From a checkpoint of a small transformer trained on Wikipedia: MLP 832 SwiGLU.
Each number is 500 + 40 x the weight over its row's rms, rounded and kept within 0 to 999. Layers, rows and columns count from 0. Numbers have three digits each. The size before them is the row's rms in percent of the matrix's.

# layer 5 MLP gate, 832x320, rms 0.134, rows 74-137, columns 96-127
105:486492466461472570495467552555546422518532454399485508548486459530468478541486498554495500479499
096:541513456490426600513494501474468532519528519484521519527533425486518524518475556463457502461498
107:486501532477505581533496495531504480541532425465450522484520520557474466509517450459496436486411
093:544497450546490562541417506537508574483470521491531509498555516458501516488538443480561455476419
107:472491527396467544513471500476512435457526466533504492554467494496472447545527501536502516485465
103:438536496519589575518497510515540521502557463497501477501413505510433561496510487595549481544477
105:529444502494492473464455565557536444484511447488539522495454468481559529481479479468500479572478
110:501446524442499414504511516453492510544454552497517482506501410529478450533404547551518564440520
087:475449530541506548520485468481486609471521502437536527509454511447490521521468498493521537505472
092:493581471508522591500500551488479503508494488511514567498438498521493470506516469520524474533503
103:521496487477548478490451478447506427526439474457535444511548484513470523463425525531397490505533
093:482556514569542502490496462526539486455528454533511450526427459483536439497492491540497437481522
096:452466492537423457569464518499543458506519465522428526463441565490501490543433499544456500512478
110:512478518537540470521453490409528515546423520485495520467408549484541526518490520478498474478466
109:450492470424480523473497486528446449420508470497499513511593585503504532571486472526490563528461
092:559506572441489529516450506531471519444522498516529436565532528461546499528496438500559491478401
103:446478425504503457480468562448480485470478525540509490512503538495427513508514535417508513496471
092:452430424524535475494462480543460493518496436471532535498511518504444534443467485465478506526502
101:479495515483476497482505465470572539453527492504489434509512518433455520568554400458454526548497
090:498573525542423534537566518476530516475491478492471498417529598509488389537514473521535529491465
100:545439467497487521521531544511487480533571492555523488383487455506522481537459489572484449425411
106:479538544426473543513503482540477506473458499390492477477497539505461501478508597493489483488531
093:471492491491452464553477489566392537435495415405423451546550548520467502521463483558488470538523
099:532502519580480470487530489507516525452451509443584562560483445493501519497570485501543470512432
094:524487506486459533537462486496499468455534482479509531493544511411500571508565456503545547477479
106:519496526417447489496488400542570439505487510472491456528560507551507525432514557497445446573500
096:533547446490525549521501563439528493505497553517492471522426495509519458506488542561526488445472
101:580506454563464469436526499469525554511550504435549478514550446497473569542434568463544469548469
101:490494459446520500539527542459493502525482460474554556507479531473438474478525518493484475515547
110:526471411469519503493599496452453467420556500511497524480449442473535487568595524529516532457507
102:489524497469509517502490509511462430521470426561469467495547545473443500478511567508516541451490
102:525551504515524472517419552422508537471500542426528426505465493425481459520506549532435510545493
094:471531454531469516488481500451518553462497555579501472509566486484518547432461464520448483523547
104:502493498570476525538471451523594494518492506526515488434526484506500532475564482478495516533464
092:516448470439500493573486459559498511453584584555505547513539475506550522466486513549521453464486
107:481588485452509494534498525506477472453530565521506460447522547440511474478542526474519503475481
092:498471439422462532541591470452496459435491515503476383557493422534496456513481508483431463526516
102:597496490507501469485478467536511507514419483479483539492572537455450553552436500490583497508393
091:612618547482497490429446420485493492511592553498538453437454507480501521502461489568568499477448
091:481487498524546464497469419562478469510476531505484524497486494464493585536589498489506439494518
101:425454434509526486467415530512433380459470448563480507530451565449398559484445472457493494467511
097:499486447482533498563488484484516539541433520549439454543434497510543466551539451462528547521518
103:530501439458503546496506396546441461494518493449479500490490520484531545524481538418479518496528
091:506499465473529507522412446475376522451484528464489419541458446537488523450432583554480448507508
090:495415535471433514563487508467456575541508431495466470523528504504508515476513592523558616559510
112:403521476501444514577498453502564538437502547463565568517485531537456484468409564519427473568493
108:511486546523553491447448500457466557498495485483479483493571505531479552515563483513444481437419
095:512526412433541423508455492547461519503573557503524488521445390495530563458515465533514473445520
091:491519462577485418540480478506457521575552483474500466562524496515433539576451480507485499426521
098:600512527471459475448416498430514472539450560513592542569538533552562447407490516440462489409458
102:471553425504503493535415444481502540477579433563458469560466488541540567519487493502440553503564
095:502515530437514522522549486521461522536508503457529467546421533525454463492504518534433522475487
091:476503468503524588469538454500449537500430420519525483577521583485546479490543527529575469478482
089:559506547459464516476466513496522524488480507507462513442478511536470531529545542494497509483445
094:519468544456516510487501504456488542483471523541488502535484419496504520500538487483502538483550
086:342488553529494466562484577459449518453492512507574533501405506389517584490483524463508607502533
090:487534470494468427508431464481511513511420578451508514591524477500570574479534457544476535479522
104:596487482470486540527453555498476504507602496523523482468484432462559466489527530515530518477479
112:545584527531528561379475438494464481579491501526502509501539507532539522485485498562538529468566
102:490513428470538493524440512493497524485461529558436488486477469535505508524519514528553455517503
099:501475555487558555497460489482476498481501536562452519515527479480489457476470492500456500490494
100:457534508527508439547573435475498587486474560519491541470456473435501467482488530448516471475496
104:454474478456500561501535479460482552481516552484509507519537462494483545522491563505463482462549
102:452518464500557551457497450479497471525512461568424575517496453537518570491489488444480497453529
# layer 5 MLP up, 832x320, rms 0.135, rows 74-137, columns 96-127
107:451479512505501445617446581473509484546558565457527516542514497508513505557482525504549491526533
100:572520450531497546456481480453476511575591503550530532475531437522516487506490565510457506497534
110:565477481469495506520487469439484444448529460469497523526446597512476485516473490472516487522491
100:495506556458505447503549462532565426501530474496495499512509468516542570570401568450522428530582
111:554457512386502558507521551498534523452513514455485532496492420538489534527521529510585404543516
108:456486466522408501492586496472467485452500487532512566408464471545419506502413502562500523506541
096:460547451495473462539504466507510612511511497479551479522564500484476458536467489576546447454436
117:522415527544590464500589407467501464481563540531590476464446458511544511527522575432523504436501
087:489526539465496456511535545470549450494458559471449475490468408542496505479547514506512481497494
094:478608486509549565516518515450558536493501487543545516485528476474568526555510506470458465522467
090:529525550428481545579478516456511507461537536583510593432393526428482387572539500495509516499498
088:515483473433525422502473513494487561460498533595475429479514495444533489468478483506526508579530
093:513509487512504420468586478495534476479522536515443532535499488536449486518613445482492515503591
112:503477541518572528527440490481517567465469479475469464451528529519472460487495542494474429529523
098:541479504534422464451477523476528515415558488521540542508506450489542522550474458460507491525526
096:545477489522535585488405506554521468477526509537535443591568561431544467515504545453517467404416
108:509555510537467438490496519484452461512526506461481503518511541396489473471489506501543527519605
094:559563408558508525415518470476518535470519489509580486429455438532515511490437466480497489498459
109:425455523511510510504506559543470406456475449583543495511569521540556513446526556446468520466501
090:574529483515506501485441539469563470560458484512563464461469537476482547543495555558473556502493
102:508498528513492491534507493520504516489522485527575476481502448506497504520568544514471450451481
103:642541527485533565480452583487485484507444484492495510448542514465482524487463529513480494510580
087:517444493520431522494538468500498488496510472518460574498493501405515417436538483417505538483551
104:435534486476485517456471524416486498529471441576473450498508524583476524608483505526453529445493
098:542515525485481559494490479473556484497476472490506534506542471488534500509602393466541506493542
098:514457571499479469467451537490490519423415460494536536443503489472541476552493429505470531444498
095:426402479540431451570533469535423487522597489518515484536520494516546520517573403465513513532568
107:519512561582482556449568466490516503442492547457495513464430485475461453558446547445515492467526
105:476528466387452453529465545484524476513456545466523487493521533496469476506542502514527524519478
114:516486527469537557546544430529438545521582455599508494453513489545509486465523439441447474492517
098:558458563495466466478505515455561570523484500491534475465485572568504472514502480485473476527471
098:537470501522509496552478444569506461464542537515550461461516445545511580550511487531456471438498
092:495482487566517450514473419511551491558516490401540471506525498500502462504544526508485516509451
117:453581536426479572493516453473512463524532504527437438537454484499458501431492507453485496576484
107:454467450443466460565456467477515526474519550467489538508528456489550528483564485521563487453477
101:542441483522549517575484512469492481494503517552542535500381427466540518536532460491579491549536
092:515533448501522491503455432463487466544503475488511492491543532446555526507549537517530470492464
095:435522542481492522590441517456418501580553513433522447515492444544545460471544566473446460466618
091:476518503506434520476436411468393498512538473516529493485459455497464555525481434442499567526490
097:500496587566563515480442347518569543478535525539423526526488546505513442470490501506528548570470
090:531534511495515446522476524524479488570552477461464531429539503527526538579519461512470506469475
100:479445537559459546541510427455513587485448536542517447571502469517513588496531521476513456591517
101:501510486458481499517573539436479515491487502456534518492506493503518547448515537516516430437518
085:452472473537468528479571484509542526498448543542493525527499468459488579462563450438418510549487
082:482431574530452441510494477478429547521496451447517429539532554511444482569510545538594542514479
115:508462479475400489496472443508494473547446458438460419526575566551540473472542443553434535523419
098:545522433516537492543486487531541456461522565494540548452453481419469528497480517518511470505481
092:490507538542522402500492519441424623511472480472513497507464519490466529434516530488467506497426
089:499482544565496536471600499500503477404519472510513530473534510428479466499479462526489522469482
092:482494524523471504458450438449511459515503576476598582571543450559459427549508492488411514475502
104:410524479444584493536467520459504540486490487522459561590453497485489522501432531521453510533451
095:539491566535402519571530498496479522607502533492489489463479496541498460538502480463521459513432
081:516497498500509617527545407527512527421460471549475468542598522521549454448488498508516537489494
091:531576488475519495475508488535473482441494523483505514509579553470534436475462534510509470472470
089:527531514429536564516521459534496518475464408497494509458385468487486519540516549554551498538541
086:461473437535491489543571515502459470478504465468393511475544513519513506556480459522437430498468
092:476441447480520514492574528535525482522556488485487485453467528530466494512475488475526441517456
101:513485529485451463512485500436515465458475524509476421560474527474436497549464452448562455518504
111:393474464435553466489525573436451491548447521509451467511547454493493433528537517481460524471480
101:528517500601477510462542551563525439591540507518451489533457505601536490476537439406502550519452
099:568495477525549490469575468462564447478512568559484532527486519470531523518541490473537481503510
099:455504457557460482489472429595526531423492522544530499483523483491520455467544464400516457518465
096:491466496525482501493479537457423530505456555568453551485484529484460498384530459531522446494511
100:447503471471487536495521510489484479544517563547447556484503465541571488474510497469433429450513
# layer 5 MLP down (transposed), 832x320, rms 0.125, rows 74-137, columns 96-127
108:461412533460534514517550399502578492570507564486489512491565482531424522598512545531488444526454
100:435494514504498464491412504534553512458520530516563491457497468455515514507486550504460476559472
104:497519562542501466571519405551470486443519467483479525527459520446496491562504449552493569468483
102:481498480444531466503566456461467508523427513399461509477486503498512539556445483481414504515467
103:537378505546448537527513483540536477508546466526522459434547487522499436470545534459448514500525
107:512502488492581552552519448502480508451519519522522507500507524548507499534532533597450507547515
103:484462499529523506503515459478535514529421472506546550499474519488514456526526545466461480609516
096:505574537602543515453515485535485494595473487498480537524489484566468494538454457490543475474546
092:573426556435524512496566400501492502497472510490547500446537519531536550494555575443466509552534
094:493451508471498410598498454446510543524506472517544500484524449494456518510409476492510523459492
096:516499467466581459495518508485504542474452432436490509530526482504459517538475540539504608467479
094:532462517503448504501509483460506504582477520468447522500496487510460523499485505517463524414493
097:452437490518533477454592473479501431536452467494434471538541527526478540454441479482533534511490
108:506543484533454538498521518512414515457504487560467495474491490494481495489498499472526462564538
097:507518517523476522492402473517499466499498469547530475459471502443512507492527510533525468504446
101:491575457530554572463500485549508481579509515479470617473517571426556481524495495494525500472544
097:437482530533519509455528447479525465494485563518524542541557566484487477488408524500592488559574
103:470456435590546518515519589561483529457543503509552475515527479532498472540507411541479447563507
105:487495516527511493509421523499479500467498435455511480528529530497598519450520458419431541518496
091:467418516513484497526456479516517498521469486522615535492499445538479435546554551504478444454500
099:457544444489456520477506571444560495388510541499446422511488498512464491510510530444579528539522
102:509487482519545568453519485470598451515469545598487501565553538519517587431470534468472448503461
093:544476482525439455458486591486423549491560485528540548522466530485488426487521514554500471566533
093:499487582415448478491450470483471507480529475469509476557521527478472442523490474508535511518504
100:486546545509492395531442493550483496524575539466504454510540520489551546500471455492551518519447
099:484466520441501464493515561488456550558512505525553483533444584490482526574489504524516546524533
090:492464526441528485526488496466420477523521471513555460473449493469527405507499507544486500543485
104:449465458495514517512484559522516523499514483553467509608372539413546478514476448515500536488443
098:487430460514572458419487448433445522487525456447404531533516512537557493501455373491561510527503
105:407574515520475509511452465514517468521511488478417472531467539504433497467450520441470448483507
096:463442503456518476512473508538504478538508543516489430512492473548453526468473468437490481458456
097:446507403520473545477564474538490481561558459483544543515532600520501490439443481488560517506507
100:491448573568499556549452556472488486545522521396501499483527428434442431432521565520500473461510
110:564472477485511514505448493507468471494514509507478497476509481457522524518507431469479508557491
103:527488473497554529393551461554514475512495452536513463530486501473466464460432435454482528548451
099:476539537491452522491502508513432533494435532482458497515463497516470548563495477451483486499545
099:502537543528527494578534562579508618482579468528532532428554511473529463529546572447493493553506
102:481520472559498480517448531441535524527506488531494448538491513500471529491472485459439477465599
104:514493489523434496510554514463418458513514523482494519562515517528481461486500496530501443545610
104:492516430432518548526567547470587520576538498479511492530409493514515491463446493501532507505509
097:462512455464546447529458503489373554566459441490437570479492546518503492531482408577531564486484
097:449468546487568545545499513567573506543514565474442479507512455516457514464496489490480463522504
107:438517536584445541525467491466495438574513500495529498520535470425471448493423466457507459519534
095:479530412448513431508526536542522463545461495517532529533482489412456531523513529479563474528478
090:533515515504454486528542553450478568487501465573518547538481471491542530525479610435547507545529
103:545472478464524536469514543471501533468524608539541444570507488456526545499423528456498501540503
098:515504474524510481474462575485496551553473521480567408518421550520497514575539545517501498504532
097:478476473518511449576560555403484482597510528481476507570441518530498490541448450456468477423485
095:471460504497521519425409501501461526563460489501532523523523544420489554470464457532472448537558
099:554529546549504472488483503478469567546446511553575538498599511501562496415487430481417476496492
098:548553485429544488458490475513489519512477473500526478547531545518515522476496515440519536469447
094:507460574530501514532566485494469583524447499489497497561433499557531521502524531523449493490435
091:608544525537439541423522527535489457498513477494533510493487411477507543448495451514509512477546
102:546491494491518594440461507535449458560525535483525468519506497513463512532475449550537547532459
095:498522504517443496419493479433553507543478479488569412527500558492431478490515517434569488473432
095:535451457523461462535479493502527462469551495449412567498449443476581485493516530488508513571557
087:474486575498485570458520461568505485480489522550408513491430504510516491512518471372533467518555
106:519469535491449510524498484486511479523636543495487513569434480553483503504470514443487525528509
104:505534477494572454476561464520449482437426503434526495510515530506457513555534512506549527499561
099:504493485536579530508483438492578525508550512488486475467541508459453551460391519559482553460495
103:467464552513515506493508510530473500489566561527489541468564524502467504522482471464487470616469
109:467479483543484530523511472531557435521492564454501534485448504533531501544539422482508475549541
104:523485487500518460530500487493453508530483454512491570560472583488467552382476464540564467565554
104:522516547483515505492483510534518497469503605500487515483519449518494518539514462505469451494505